config = dict(
    d_model=128,
    rope_base=1020.0,
    qk_norm=True,
)
Each number is 200 + 40 x the weight over its row's rms, rounded and kept within 0 to 999. Layers, rows and columns count from 0. The size before them is the row's rms in percent of the matrix's.

# gate: layer 5 MLP gate, 640x128, rms 0.161, rows 337-371, columns 0-63
# up: layer 5 MLP up, 640x128, rms 0.161, rows 337-371, columns 0-63
# down: layer 5 MLP down (transposed), 640x128, rms 0.158, rows 337-371, columns 0-63
gate337,107,250,227,277,193,212,206,221,231,228,135,185,167,154,179,128,194,137,160,192,202,179,190,206,255,159,213,176,271,236,185,212,145,237,193,108,121,196,253,220,194,190,274,169,241,160,187,124,212,212,200,227,234,148,199,276,238,226,193,165,253,97,172,177,208
up337,109,172,217,195,161,208,209,193,258,151,155,98,203,209,283,184,219,159,158,156,207,154,190,203,228,141,259,201,227,258,243,155,112,246,152,192,226,166,144,202,142,203,164,242,223,147,212,141,179,226,170,260,235,189,154,206,246,189,241,223,212,190,116,127,198
down337,105,165,146,180,214,269,249,229,249,201,276,219,110,202,205,172,199,208,108,191,146,253,239,87,273,279,138,147,206,268,184,237,235,187,182,202,207,219,217,191,201,156,229,234,145,182,208,208,170,270,216,183,195,192,198,172,140,156,247,214,159,174,158,205,156
gate338,106,251,129,164,185,212,198,169,227,192,83,231,171,221,265,199,205,249,128,133,200,230,238,244,216,240,266,215,171,149,113,237,215,120,225,178,204,235,161,152,216,149,251,188,170,159,219,140,253,166,170,183,195,201,250,232,262,212,213,199,192,217,170,135,184
up338,104,146,176,108,123,182,259,217,164,160,132,218,218,211,164,179,204,179,205,160,230,210,255,239,217,225,214,228,275,202,206,266,159,235,219,165,217,115,219,222,225,190,180,199,161,241,267,252,220,163,306,171,217,161,219,158,224,185,187,215,111,209,235,194,230
down338,103,168,265,187,202,232,246,210,244,147,97,192,239,207,226,233,238,197,215,211,136,205,172,263,166,189,242,244,262,190,183,260,268,170,205,153,211,242,171,197,231,154,105,173,158,205,185,165,191,201,231,174,193,276,260,226,139,186,145,181,236,212,256,195,216
gate339,100,165,326,284,193,161,204,126,169,160,192,182,207,186,226,105,235,96,255,235,218,237,282,174,137,189,220,185,210,208,129,192,177,156,233,166,241,165,219,194,205,171,255,227,294,223,160,220,264,174,227,238,153,193,199,261,253,176,246,210,251,219,224,231,224
up339,097,176,303,265,168,176,159,194,164,176,268,146,178,269,200,245,321,213,214,174,155,194,232,179,207,205,195,211,185,141,226,189,216,96,186,197,226,145,151,210,211,175,241,178,293,157,206,244,222,135,154,172,222,186,173,222,202,169,176,206,175,187,275,203,292
down339,097,193,221,165,197,200,275,197,200,202,216,205,196,172,231,175,180,191,205,180,247,153,176,191,229,180,109,198,222,241,206,203,320,174,271,185,206,208,219,244,228,194,159,194,157,195,188,158,224,161,136,223,185,157,176,198,225,255,271,159,119,239,239,285,218
gate340,113,257,228,272,281,219,63,270,210,173,220,239,185,202,206,179,157,123,226,272,234,183,229,202,194,128,212,216,222,256,165,157,142,196,221,202,217,241,171,193,221,248,203,239,216,192,192,153,202,220,132,235,172,183,213,284,273,169,235,229,194,122,254,167,176
up340,117,200,195,259,165,201,279,187,152,253,246,166,200,160,155,256,150,231,236,171,204,194,180,195,254,207,177,198,212,143,207,237,247,146,218,211,189,167,218,152,201,179,164,152,158,213,232,172,155,126,263,152,244,163,149,198,178,172,188,222,161,305,184,222,174
down340,111,175,156,73,207,178,234,250,265,165,173,179,168,183,191,231,134,192,248,235,165,173,238,165,177,260,194,196,298,194,210,312,201,178,274,225,186,255,190,210,212,228,222,155,162,167,176,161,244,154,207,156,212,228,143,194,202,151,113,166,234,204,240,179,144
gate341,106,193,227,220,209,215,244,229,210,164,172,152,245,231,210,239,209,197,214,206,234,229,249,205,136,224,125,141,223,200,154,204,206,200,227,212,236,273,159,249,166,177,161,245,300,183,223,178,207,197,144,257,184,196,270,217,166,149,241,197,268,183,217,192,203
up341,111,190,269,286,158,204,217,282,188,176,197,186,214,199,216,292,177,157,175,170,215,266,225,262,211,199,197,197,188,191,156,180,165,143,120,238,210,142,190,162,252,215,200,204,257,176,270,231,179,170,229,258,171,170,196,202,257,209,273,169,225,129,214,250,216
down341,106,148,195,222,220,268,224,189,185,252,239,203,245,155,76,219,246,197,217,136,156,142,241,246,179,283,110,230,212,206,226,189,200,182,136,185,148,234,136,257,143,143,196,194,238,158,210,207,189,252,241,225,229,238,257,181,178,154,226,132,176,251,201,257,202
gate342,099,246,184,129,173,226,84,237,218,152,222,219,199,165,193,143,180,155,197,215,248,131,201,201,165,171,189,147,151,216,224,198,224,224,150,201,147,268,105,247,170,224,184,164,196,201,179,194,258,233,212,193,204,268,218,228,183,241,285,193,166,192,207,233,229
up342,096,170,173,207,198,241,198,203,166,246,152,158,208,236,162,245,242,275,188,186,165,255,245,211,215,190,253,195,175,194,305,194,171,138,260,220,224,245,126,165,190,224,179,239,203,177,179,111,206,176,171,155,164,195,216,216,230,235,157,136,113,208,242,227,198
down342,097,256,187,209,169,184,188,161,172,258,207,184,155,168,199,142,209,242,206,265,185,221,150,254,227,117,196,218,149,147,194,102,202,131,259,149,240,181,191,188,176,221,203,188,168,192,183,232,150,207,251,132,148,177,189,237,203,139,217,152,283,170,193,275,187
gate343,098,240,198,289,237,165,170,155,186,222,107,202,229,181,256,229,312,224,170,139,229,215,155,180,223,157,228,172,188,202,162,191,250,115,163,183,194,135,147,242,201,218,229,228,126,238,154,195,223,207,105,174,133,224,196,225,264,209,178,158,244,212,129,213,274
up343,097,177,152,236,183,261,170,132,217,202,224,249,197,225,218,254,201,140,167,239,217,225,196,203,231,219,125,257,191,178,187,218,284,170,111,179,224,231,231,184,257,166,196,238,231,269,177,251,170,299,251,177,234,199,189,184,90,186,213,212,230,194,173,221,145
down343,097,194,226,234,258,207,165,153,197,177,176,185,228,226,216,227,149,233,192,202,363,203,188,232,236,166,258,175,208,207,264,228,208,189,178,192,192,252,149,273,212,136,225,233,174,171,213,193,215,214,200,204,169,232,157,155,121,145,165,270,169,128,206,213,133
gate344,099,285,221,154,74,220,185,202,186,243,132,264,210,178,213,274,233,248,187,231,156,254,199,181,216,149,247,251,167,233,168,206,196,273,202,166,216,198,200,226,173,196,289,246,240,184,243,153,211,238,176,202,238,235,240,283,201,184,176,131,229,197,186,229,192
up344,104,184,219,218,246,140,170,149,95,190,232,193,247,241,241,132,216,173,317,150,197,167,270,153,135,200,124,194,209,148,193,180,168,251,206,178,255,162,210,163,248,219,139,203,248,116,180,190,200,190,213,230,234,239,153,197,225,121,185,239,154,243,248,212,237
down344,100,177,220,162,231,213,173,192,210,195,194,218,180,156,195,206,183,207,171,187,174,193,219,163,263,297,180,173,236,84,191,274,193,224,173,187,164,156,257,179,204,141,144,191,224,197,148,199,271,198,203,192,260,279,235,157,172,207,158,218,218,213,136,147,146
gate345,102,230,232,237,211,222,115,258,169,167,147,246,168,228,264,253,178,175,222,195,227,220,177,238,155,152,162,168,124,150,135,187,191,192,119,209,171,171,191,152,163,222,236,175,210,240,134,224,216,226,185,193,180,202,253,209,234,153,188,235,170,134,137,216,184
up345,101,255,267,194,272,176,107,157,167,217,198,215,178,272,229,247,249,187,183,223,163,226,109,216,175,186,212,139,147,272,145,194,226,238,210,206,277,190,163,183,144,248,213,189,254,238,141,205,204,188,208,158,157,198,214,208,194,205,261,225,207,203,151,217,255
down345,100,164,207,115,242,188,226,179,111,209,194,191,202,249,168,181,104,196,203,192,272,283,145,256,218,171,146,149,255,230,290,160,261,256,186,223,217,199,152,223,154,217,203,174,217,213,274,192,234,220,311,217,157,179,211,153,248,208,235,239,153,133,237,191,205
gate346,102,202,225,219,171,193,209,264,273,249,173,252,206,286,161,216,204,205,232,196,215,159,176,110,218,115,201,139,164,164,152,237,167,267,151,242,267,214,172,194,193,185,216,262,220,243,155,147,246,239,147,196,153,194,229,253,149,235,128,191,194,181,172,102,231
up346,096,97,263,227,233,229,200,202,187,211,150,192,132,135,247,168,240,125,185,194,196,216,276,200,150,177,165,213,150,250,215,210,253,214,219,179,200,174,172,146,276,157,207,190,234,192,197,299,144,257,219,258,227,151,172,159,146,258,247,245,212,192,138,195,212
down346,097,211,162,155,210,123,272,200,239,199,211,249,238,202,173,207,164,148,247,193,82,260,217,221,173,128,270,177,215,223,211,95,200,245,171,189,128,204,257,144,174,260,267,148,191,205,176,212,104,213,155,221,148,216,172,248,196,228,191,215,203,211,173,250,200
gate347,100,239,251,280,182,197,173,239,181,232,169,207,198,125,168,236,228,207,205,186,195,247,224,213,193,126,181,207,192,174,177,176,241,117,238,146,201,161,220,267,254,208,148,195,281,215,214,258,212,228,212,244,104,198,176,248,239,227,144,262,244,170,217,266,164
up347,095,134,234,158,211,181,219,221,162,261,182,81,115,141,185,303,260,151,235,250,233,201,213,203,194,159,216,262,174,194,208,227,168,172,174,193,140,235,177,189,226,201,226,180,213,220,128,280,225,210,164,105,189,202,229,173,208,140,134,251,269,197,215,320,183
down347,097,191,131,207,159,153,193,272,229,234,175,159,116,223,162,195,209,208,228,155,116,201,204,199,180,210,244,225,133,224,220,130,213,207,161,251,194,186,143,194,180,183,302,137,130,182,197,233,275,180,222,229,227,156,169,222,168,292,231,155,137,152,209,194,237
gate348,096,302,216,198,199,175,149,170,154,198,208,200,219,269,192,168,186,203,230,194,244,227,228,132,164,159,181,176,259,166,194,104,184,198,250,128,255,248,174,224,176,214,237,202,173,200,215,237,150,206,160,195,162,231,213,283,176,218,304,206,247,162,195,150,232
up348,096,151,187,185,194,194,141,185,186,170,204,218,178,190,148,185,220,192,268,148,168,208,110,251,143,248,274,236,288,163,184,179,191,189,241,254,172,216,252,211,103,246,183,210,217,202,331,143,212,240,199,151,188,260,302,167,166,180,243,156,157,198,243,190,242
down348,095,178,158,101,151,195,179,208,133,263,172,137,145,146,229,194,202,147,203,224,223,168,248,119,171,155,227,184,170,208,210,190,246,158,249,138,202,234,250,279,184,191,185,197,196,181,193,249,260,184,134,149,196,175,267,261,186,253,271,242,208,270,235,161,216
gate349,063,231,143,177,201,233,205,180,176,109,179,189,218,158,155,232,168,254,224,150,236,193,203,263,165,197,230,221,207,219,269,121,218,241,213,208,185,250,177,205,220,171,179,199,257,199,233,260,226,206,194,154,230,225,238,174,245,201,215,165,202,226,242,212,272
up349,079,269,195,148,175,147,128,148,157,141,187,248,217,192,266,245,261,108,151,261,199,208,163,166,225,97,192,189,183,162,238,241,189,191,228,237,225,233,188,225,216,223,207,189,153,169,176,219,182,236,156,250,214,212,177,174,231,268,284,203,191,227,181,193,147
down349,083,159,207,173,198,226,249,227,219,192,204,219,198,233,150,151,207,189,169,112,110,198,192,217,190,118,206,194,172,224,103,239,126,224,221,172,194,155,198,254,232,190,209,212,240,240,210,186,201,188,226,186,162,200,216,244,180,149,111,216,212,204,177,216,311
gate350,097,237,195,155,221,206,121,189,152,270,101,153,167,188,258,164,180,189,260,193,195,236,211,152,159,208,113,245,202,160,159,210,174,200,210,253,98,172,243,148,188,228,175,230,175,154,238,157,217,163,221,222,184,268,160,207,179,262,162,217,142,128,129,256,130
up350,093,194,173,244,193,218,136,115,137,158,164,190,179,147,139,124,253,193,248,233,178,231,198,221,149,160,202,273,150,245,217,244,228,211,206,188,166,200,222,214,240,147,212,145,225,215,215,199,219,157,217,241,210,222,195,126,190,175,301,281,242,231,111,152,215
down350,097,281,199,193,229,237,169,209,246,213,202,243,196,150,203,210,260,267,231,201,188,106,240,196,171,257,120,236,237,184,248,163,120,273,213,180,198,198,188,236,229,242,253,205,185,211,191,218,199,209,260,168,231,199,172,204,218,212,108,199,288,217,186,191,179
gate351,096,220,231,215,140,179,195,173,191,192,162,190,267,239,213,219,161,154,159,268,220,156,185,150,183,164,261,201,207,148,186,173,212,196,114,208,118,337,160,151,233,176,192,168,173,222,177,168,195,214,235,255,170,213,209,218,161,181,172,218,156,198,240,205,197
up351,093,183,131,239,167,210,189,208,177,164,188,205,176,238,181,199,143,127,181,239,173,174,222,98,200,199,179,203,292,196,198,226,182,210,163,205,161,290,287,142,202,183,238,255,157,186,162,185,153,269,163,209,242,185,200,184,239,232,191,146,228,130,223,201,201
down351,093,265,168,190,247,184,249,223,240,262,213,167,146,226,99,213,151,242,255,200,237,170,187,210,209,207,186,225,158,196,165,187,217,169,172,183,212,196,167,224,218,222,238,226,198,217,212,167,193,253,197,263,137,173,175,165,213,249,185,115,210,234,180,202,215
gate352,109,350,244,205,206,235,152,165,177,174,168,157,177,178,165,181,157,143,166,144,211,170,243,128,211,201,223,217,195,217,189,151,225,261,176,126,270,228,222,222,202,289,320,143,189,218,247,193,216,184,210,173,183,172,205,224,215,213,156,179,239,208,212,158,215
up352,112,205,205,186,180,259,211,214,198,153,156,180,215,135,168,212,232,223,161,188,194,241,133,229,242,168,191,261,242,205,173,177,242,194,271,212,199,106,119,201,261,165,170,186,133,231,260,238,205,147,219,206,264,179,187,224,152,231,160,193,176,202,136,192,219
down352,111,198,240,214,181,224,237,218,199,253,182,157,173,226,160,191,259,194,222,189,114,137,192,262,220,208,152,222,234,188,250,149,265,239,217,190,223,202,162,246,142,211,277,216,147,202,149,264,177,199,207,201,218,161,163,170,184,209,180,192,154,139,220,207,182
gate353,114,269,235,240,229,212,220,217,235,191,164,166,187,229,209,204,229,233,227,189,196,173,219,140,241,216,170,250,165,205,179,268,175,254,265,225,127,197,144,176,253,214,195,181,180,218,135,144,269,224,294,184,129,235,176,280,130,197,239,195,219,124,174,201,210
up353,120,119,198,153,122,262,188,108,189,176,197,175,283,184,237,212,245,126,152,218,221,208,223,235,156,250,189,223,181,163,205,179,261,120,215,207,244,152,173,243,123,147,185,259,185,221,196,165,166,217,156,183,210,167,230,248,210,200,201,256,263,252,195,189,128
down353,115,159,292,181,226,139,120,182,179,190,244,210,210,204,264,173,263,146,175,196,180,229,178,131,173,189,195,141,212,223,240,132,201,202,207,178,185,257,167,192,249,179,181,176,173,246,188,142,243,226,228,183,212,221,257,249,169,214,193,240,235,210,236,208,170
gate354,108,183,257,219,208,149,167,197,210,267,202,160,185,284,182,186,131,144,166,201,191,272,227,194,182,200,172,174,243,246,212,171,197,269,232,154,212,272,255,153,247,190,240,146,145,155,150,219,196,172,177,252,180,180,204,230,218,188,277,227,188,191,213,195,214
up354,102,208,218,220,255,191,279,243,221,149,231,145,122,212,142,72,176,174,132,150,194,231,130,140,222,216,150,181,240,194,203,220,205,132,201,189,197,252,179,215,230,187,139,241,228,194,136,134,232,229,197,260,198,184,199,239,209,207,218,243,155,123,166,124,153
down354,104,233,185,120,195,203,225,245,239,261,180,177,183,144,227,215,158,211,185,214,217,177,239,221,158,224,137,172,250,121,184,181,218,308,258,196,218,231,224,232,165,161,165,193,263,253,205,175,187,183,237,193,184,187,157,213,203,146,162,169,210,141,205,207,220
gate355,100,257,220,203,233,223,184,196,214,246,155,122,209,192,200,216,208,206,172,174,228,213,101,271,174,158,132,184,171,189,157,182,226,221,170,166,211,207,171,164,207,212,206,247,264,188,248,206,206,162,227,197,193,193,238,296,158,187,278,187,204,205,200,216,207
up355,100,198,194,215,179,203,196,218,156,232,239,167,88,180,193,287,198,190,154,112,248,176,150,212,244,150,160,208,123,117,184,209,185,206,126,223,224,243,204,221,156,169,200,219,305,235,225,226,228,216,169,191,199,211,201,216,198,163,258,167,247,281,204,188,133
down355,101,155,207,253,239,220,275,192,183,202,184,181,140,181,118,167,180,257,242,192,158,150,180,211,225,175,194,255,194,161,211,186,164,186,198,324,205,170,215,222,253,199,197,153,232,232,279,189,261,218,240,191,143,239,198,244,181,209,261,241,208,203,177,172,224
gate356,098,132,247,183,236,155,205,212,197,200,196,143,193,250,187,218,178,216,195,249,219,239,181,202,311,202,160,95,190,170,195,193,170,147,213,125,158,262,185,180,195,173,257,234,268,281,194,158,191,203,196,280,229,234,215,239,226,192,290,232,250,180,267,212,142
up356,092,240,275,175,197,180,83,167,176,221,135,233,114,204,209,193,212,219,174,156,245,212,242,281,164,182,178,190,200,242,224,194,208,123,252,257,196,240,195,270,147,242,125,214,210,192,192,205,172,170,233,210,189,239,224,173,280,197,157,192,228,109,189,170,184
down356,097,223,178,200,251,197,129,178,226,199,211,204,121,240,241,131,245,190,249,241,160,253,195,246,266,220,205,200,173,170,182,187,212,186,181,253,248,262,203,209,183,220,274,195,237,177,308,222,185,268,288,277,207,216,119,189,194,135,210,240,177,129,138,212,172
gate357,098,292,149,205,203,215,174,201,96,181,190,201,186,189,194,233,233,280,195,210,209,241,159,229,297,193,220,252,218,208,177,189,199,232,173,181,135,168,197,207,225,246,195,241,199,210,202,175,224,231,203,263,216,206,252,200,194,125,201,144,241,216,219,213,260
up357,094,251,188,165,238,262,248,219,247,241,209,144,184,208,236,177,177,157,219,170,172,232,124,145,91,163,204,226,190,222,206,144,242,193,256,206,203,182,180,219,214,192,197,150,212,220,163,258,164,238,217,168,120,187,194,216,195,230,138,258,205,177,172,251,231
down357,095,186,250,212,232,211,169,218,214,278,181,133,258,280,208,237,125,206,208,209,84,83,228,182,213,223,170,156,195,156,172,188,159,173,240,210,182,227,241,218,180,161,219,169,139,282,225,166,176,213,170,282,218,208,180,227,227,190,246,228,219,247,129,221,252
gate358,106,246,210,194,228,119,194,202,230,278,179,157,183,182,255,210,216,165,169,229,233,161,185,160,163,163,213,240,158,259,198,236,271,190,170,164,276,208,167,179,200,238,248,147,246,158,153,147,190,225,238,219,224,138,183,263,174,261,255,249,263,183,205,270,181
up358,108,212,241,151,219,159,217,231,291,148,291,209,191,291,211,223,245,169,143,154,221,192,247,207,158,205,174,217,126,159,199,269,120,152,244,226,233,146,168,160,207,231,184,203,235,151,204,236,144,123,227,193,140,208,255,208,175,167,128,137,188,226,194,220,212
down358,106,198,144,121,199,162,185,155,233,219,237,230,270,214,196,217,157,286,260,289,256,248,178,192,201,201,186,182,188,189,148,225,167,193,236,220,197,163,212,209,166,182,168,245,168,203,155,250,238,128,260,279,202,193,204,186,208,154,231,210,174,67,170,101,175
gate359,105,251,226,183,187,187,194,212,224,119,132,136,225,250,216,164,234,193,191,161,168,181,156,129,177,218,249,241,210,183,212,180,185,120,259,159,168,276,142,196,153,109,227,310,173,185,207,151,173,141,221,177,165,140,239,284,214,217,256,198,233,206,215,239,218
up359,108,214,205,185,244,157,140,183,247,161,196,187,239,150,122,217,205,172,114,225,151,211,127,131,224,140,141,159,210,257,241,215,273,206,199,221,209,193,180,258,190,137,161,152,163,232,265,202,262,182,173,190,194,168,251,178,264,180,142,222,227,168,253,267,225
down359,107,193,239,159,146,143,222,220,156,237,212,231,209,191,172,191,136,172,221,171,231,219,192,194,220,225,200,155,203,215,190,183,225,179,202,244,218,215,160,264,169,161,188,135,308,199,255,159,210,160,204,251,159,233,171,164,190,204,169,158,175,230,194,244,209
gate360,106,194,216,230,125,169,136,120,199,235,146,180,192,172,168,180,208,234,118,227,228,265,251,232,227,195,220,215,223,212,197,242,229,256,205,83,169,223,217,247,193,229,192,146,139,154,208,168,243,192,115,223,199,198,223,232,182,200,206,271,219,160,133,222,189
up360,104,202,177,221,232,238,219,251,247,158,208,221,266,192,187,136,168,218,236,233,153,216,196,232,318,128,143,207,219,155,140,146,177,252,215,200,204,179,214,138,234,155,166,146,179,208,227,215,251,204,217,196,216,242,187,176,187,174,179,107,199,317,204,179,160
down360,101,229,275,177,254,207,208,218,142,172,246,276,236,267,235,243,247,183,229,210,189,218,189,152,244,181,296,264,171,180,142,189,201,202,247,189,155,176,258,204,247,199,194,197,179,213,185,226,241,180,141,200,217,166,222,116,153,177,168,205,212,253,185,179,206
gate361,117,198,256,256,138,204,173,185,241,208,150,227,200,197,183,173,174,166,251,277,194,150,194,171,191,197,151,285,255,264,171,247,263,216,276,163,134,199,138,155,216,188,192,182,292,150,161,203,242,188,242,171,202,200,202,278,234,246,215,221,269,247,172,234,131
up361,125,226,169,196,177,317,189,168,224,171,166,219,165,215,213,155,230,188,199,220,207,152,190,227,141,103,262,174,200,196,170,152,223,152,260,259,197,222,173,141,241,235,189,142,209,209,224,172,174,172,182,251,208,181,192,136,277,270,245,233,228,170,226,202,155
down361,117,206,158,189,242,251,237,201,251,178,228,243,159,212,228,230,236,182,139,209,316,198,86,208,236,233,219,213,211,183,243,171,114,185,207,204,148,203,245,133,159,257,126,95,214,194,222,147,219,222,231,184,217,213,250,187,188,171,237,159,197,228,183,160,209
gate362,102,189,247,194,230,158,139,241,188,248,198,199,277,242,212,202,176,239,209,189,185,155,164,207,149,224,169,244,222,218,241,232,202,203,173,140,167,150,227,217,196,248,273,279,232,275,234,159,170,209,207,206,203,206,186,221,210,131,184,208,210,252,170,235,208
up362,101,230,191,315,171,200,182,207,233,148,159,190,201,241,251,223,170,259,221,168,241,159,216,169,188,233,247,260,171,154,227,260,220,239,216,244,170,192,91,186,146,216,235,219,149,178,227,155,126,183,229,211,168,146,173,182,203,228,172,192,224,161,134,212,269
down362,100,152,140,260,197,231,182,208,220,216,226,241,209,88,249,155,143,253,234,207,243,159,220,223,251,209,203,122,236,174,159,209,189,181,275,162,222,173,236,156,201,188,155,177,140,175,191,127,158,175,208,208,194,256,225,160,239,203,181,166,166,190,178,157,160
gate363,099,243,287,181,187,232,182,238,208,200,206,160,217,153,186,219,174,153,148,220,224,141,72,175,167,208,191,166,155,202,165,217,194,274,200,167,182,259,240,162,235,142,212,259,161,171,262,160,269,168,246,238,245,197,196,240,228,232,176,128,189,175,182,195,261
up363,096,208,177,225,204,202,175,250,183,189,168,179,271,181,284,194,296,190,190,201,216,154,218,158,122,172,222,216,199,191,184,192,224,178,268,160,208,167,223,175,249,185,229,226,126,264,208,218,191,172,189,122,207,275,160,211,232,156,219,108,172,210,224,284,184
down363,097,146,188,234,191,224,193,189,156,157,305,173,197,197,167,211,208,197,196,230,292,225,275,151,164,266,207,179,215,182,194,218,141,262,233,161,172,235,206,173,175,215,178,215,223,154,229,148,234,212,283,206,212,226,180,264,187,213,223,172,181,151,193,157,225
gate364,093,210,190,179,114,225,211,187,140,196,229,175,210,187,132,112,235,194,259,191,199,226,182,174,216,234,281,169,269,151,184,224,263,216,218,175,247,202,103,203,190,127,184,158,205,182,211,208,202,152,159,198,156,266,220,219,210,231,153,206,225,142,180,143,129
up364,090,209,165,149,178,217,195,251,210,203,207,135,192,97,210,233,160,225,244,231,194,104,81,141,248,234,256,198,164,154,134,175,199,223,140,201,185,195,237,225,210,195,232,234,172,210,170,186,219,165,204,299,149,180,281,148,203,222,173,123,215,196,158,189,171
down364,095,185,188,192,193,238,244,203,250,285,188,199,183,176,221,163,166,181,225,256,140,254,230,192,127,225,233,228,183,174,272,213,195,192,194,213,136,206,140,180,175,229,218,206,178,191,276,208,110,209,219,253,180,187,215,232,226,217,117,164,233,273,203,240,156
gate365,103,263,198,232,224,218,201,266,175,240,135,147,220,162,196,256,215,225,165,219,187,210,204,153,166,184,255,168,189,204,209,154,242,230,228,173,225,168,171,202,160,218,263,270,275,149,240,219,147,215,146,227,197,196,205,243,164,211,219,282,205,274,134,253,201
up365,106,213,202,233,219,222,188,160,134,173,135,144,216,229,113,222,215,147,149,219,195,157,211,175,163,189,167,221,214,242,280,183,157,221,182,183,231,117,126,225,184,167,209,247,218,159,207,298,131,237,209,258,175,158,205,213,150,208,197,250,202,240,181,233,194
down365,107,165,246,196,169,183,205,237,180,211,210,197,172,216,146,175,258,213,273,285,111,146,198,207,202,218,198,211,198,192,264,144,159,178,203,190,145,187,201,256,156,232,242,164,123,229,232,258,235,241,220,229,165,127,158,222,242,157,151,216,138,242,179,247,210
gate366,104,208,224,218,211,201,174,167,206,245,228,191,192,175,197,190,220,251,224,141,231,253,175,200,148,202,182,282,195,184,174,190,238,153,269,178,154,170,112,170,188,121,247,176,194,215,163,193,224,272,213,271,157,220,247,200,159,194,189,170,210,217,184,226,133
up366,104,218,220,172,180,150,222,180,252,232,203,197,231,152,197,205,208,208,252,180,185,272,189,235,222,207,175,224,168,202,214,237,172,192,258,190,241,180,172,193,183,200,198,199,277,136,111,153,208,215,209,185,170,214,212,180,137,221,255,190,201,285,230,263,266
down366,103,177,243,236,271,250,207,202,247,193,230,110,233,246,171,193,219,261,173,290,237,215,207,182,143,172,220,258,251,205,210,194,208,161,213,247,190,179,137,216,184,199,223,265,223,148,187,236,208,195,222,260,237,248,208,208,169,272,231,246,246,223,292,225,145
gate367,102,209,211,227,144,167,193,225,159,241,191,193,164,194,188,107,226,213,225,145,234,197,150,193,201,218,187,152,153,235,253,152,162,199,255,256,157,192,173,181,246,237,259,230,162,214,232,218,275,157,244,277,202,218,179,231,215,233,195,145,211,165,154,160,179
up367,100,181,212,97,149,145,225,205,181,232,164,213,170,262,208,183,139,205,195,248,184,227,244,185,142,202,129,142,207,183,220,225,214,229,177,224,175,206,211,230,134,217,212,205,99,189,204,200,257,193,240,198,178,229,260,188,260,207,247,161,215,179,234,157,188
down367,101,223,193,159,146,227,182,189,194,240,218,144,186,192,166,258,175,244,173,216,204,155,212,136,147,272,214,199,139,258,175,183,160,138,279,210,191,194,195,240,204,217,203,178,184,207,200,240,219,242,231,221,216,186,91,154,194,216,175,197,224,243,155,227,171
gate368,104,219,175,246,177,247,209,231,177,145,192,195,184,175,228,192,211,229,167,156,203,243,219,164,79,209,193,255,196,119,210,171,275,162,189,162,234,207,256,168,207,263,188,152,214,193,125,133,195,257,278,148,216,205,177,267,167,206,214,227,300,208,205,200,184
up368,106,183,175,257,180,190,169,202,200,123,197,139,166,97,204,196,231,155,287,138,228,209,210,118,126,248,267,189,195,185,223,258,267,172,227,172,167,185,236,290,218,262,210,246,180,188,177,149,144,186,134,189,232,180,196,255,228,202,185,250,183,191,216,212,227
down368,103,171,120,242,147,170,213,127,205,171,207,216,216,226,180,208,205,219,201,260,244,238,237,214,217,217,155,194,169,234,236,208,155,199,231,221,158,189,244,216,238,183,286,230,239,256,240,173,161,236,241,198,145,165,144,202,194,166,271,196,263,181,168,229,183
gate369,102,233,255,213,182,235,166,199,251,181,221,196,197,266,240,201,283,231,199,217,214,300,229,250,201,211,187,117,178,143,148,241,182,287,172,186,138,255,198,196,137,223,209,226,167,222,169,212,313,262,208,228,247,155,185,194,168,205,195,148,200,202,183,147,168
up369,100,194,178,154,368,267,238,251,250,164,189,209,264,200,215,185,189,235,198,157,219,281,202,154,254,154,214,162,207,186,132,273,247,242,176,177,229,205,205,230,158,300,228,207,139,267,186,231,198,155,211,151,164,229,225,179,275,168,241,233,203,163,212,171,159
down369,100,190,181,131,110,148,207,177,228,214,212,249,253,214,216,160,219,210,175,190,176,244,192,286,162,202,201,132,156,211,163,143,232,192,175,203,185,217,127,261,147,161,257,212,239,196,231,191,215,237,222,189,244,204,251,173,160,217,212,248,179,113,216,143,190
gate370,094,252,234,242,196,190,200,153,173,166,205,227,214,220,204,68,211,278,252,133,216,227,172,210,203,170,159,170,232,171,151,215,273,219,235,181,237,214,199,270,243,266,267,222,231,246,172,253,230,172,210,219,221,205,157,268,230,180,170,272,158,185,147,146,203
up370,092,83,200,216,202,233,212,170,101,177,225,202,239,192,245,150,205,192,271,194,169,203,283,143,180,194,207,215,204,115,264,151,196,243,189,163,261,173,170,117,183,170,219,197,233,214,195,238,173,146,180,227,237,213,216,220,118,213,176,241,150,129,136,163,155
down370,092,269,144,71,196,117,151,171,133,172,151,210,229,189,212,204,229,278,200,182,182,183,193,179,189,207,232,174,173,183,192,187,242,233,198,215,227,228,273,205,213,153,181,203,193,321,217,239,270,190,205,196,207,243,203,234,257,237,249,286,252,245,185,151,261
gate371,103,265,202,201,176,192,157,189,254,257,229,196,257,160,195,124,218,194,219,183,193,164,169,212,227,125,217,119,139,281,165,194,145,191,193,186,208,192,97,207,237,145,239,213,204,147,239,199,149,183,248,238,148,203,237,278,155,208,205,166,249,252,183,208,229
up371,101,161,188,237,246,263,157,212,229,200,220,179,233,165,226,167,195,139,169,211,193,175,243,242,232,218,129,169,120,233,197,257,171,226,248,202,240,195,178,216,257,116,182,207,223,196,205,196,198,209,248,236,239,163,220,262,132,175,219,278,184,164,216,195,255
down371,103,182,244,215,174,125,217,234,282,131,254,211,309,235,196,186,243,179,220,190,176,159,195,206,223,216,183,169,204,225,146,72,179,155,148,196,175,222,161,233,207,131,151,242,205,194,196,199,164,180,227,241,167,169,201,244,204,143,210,154,179,156,223,212,196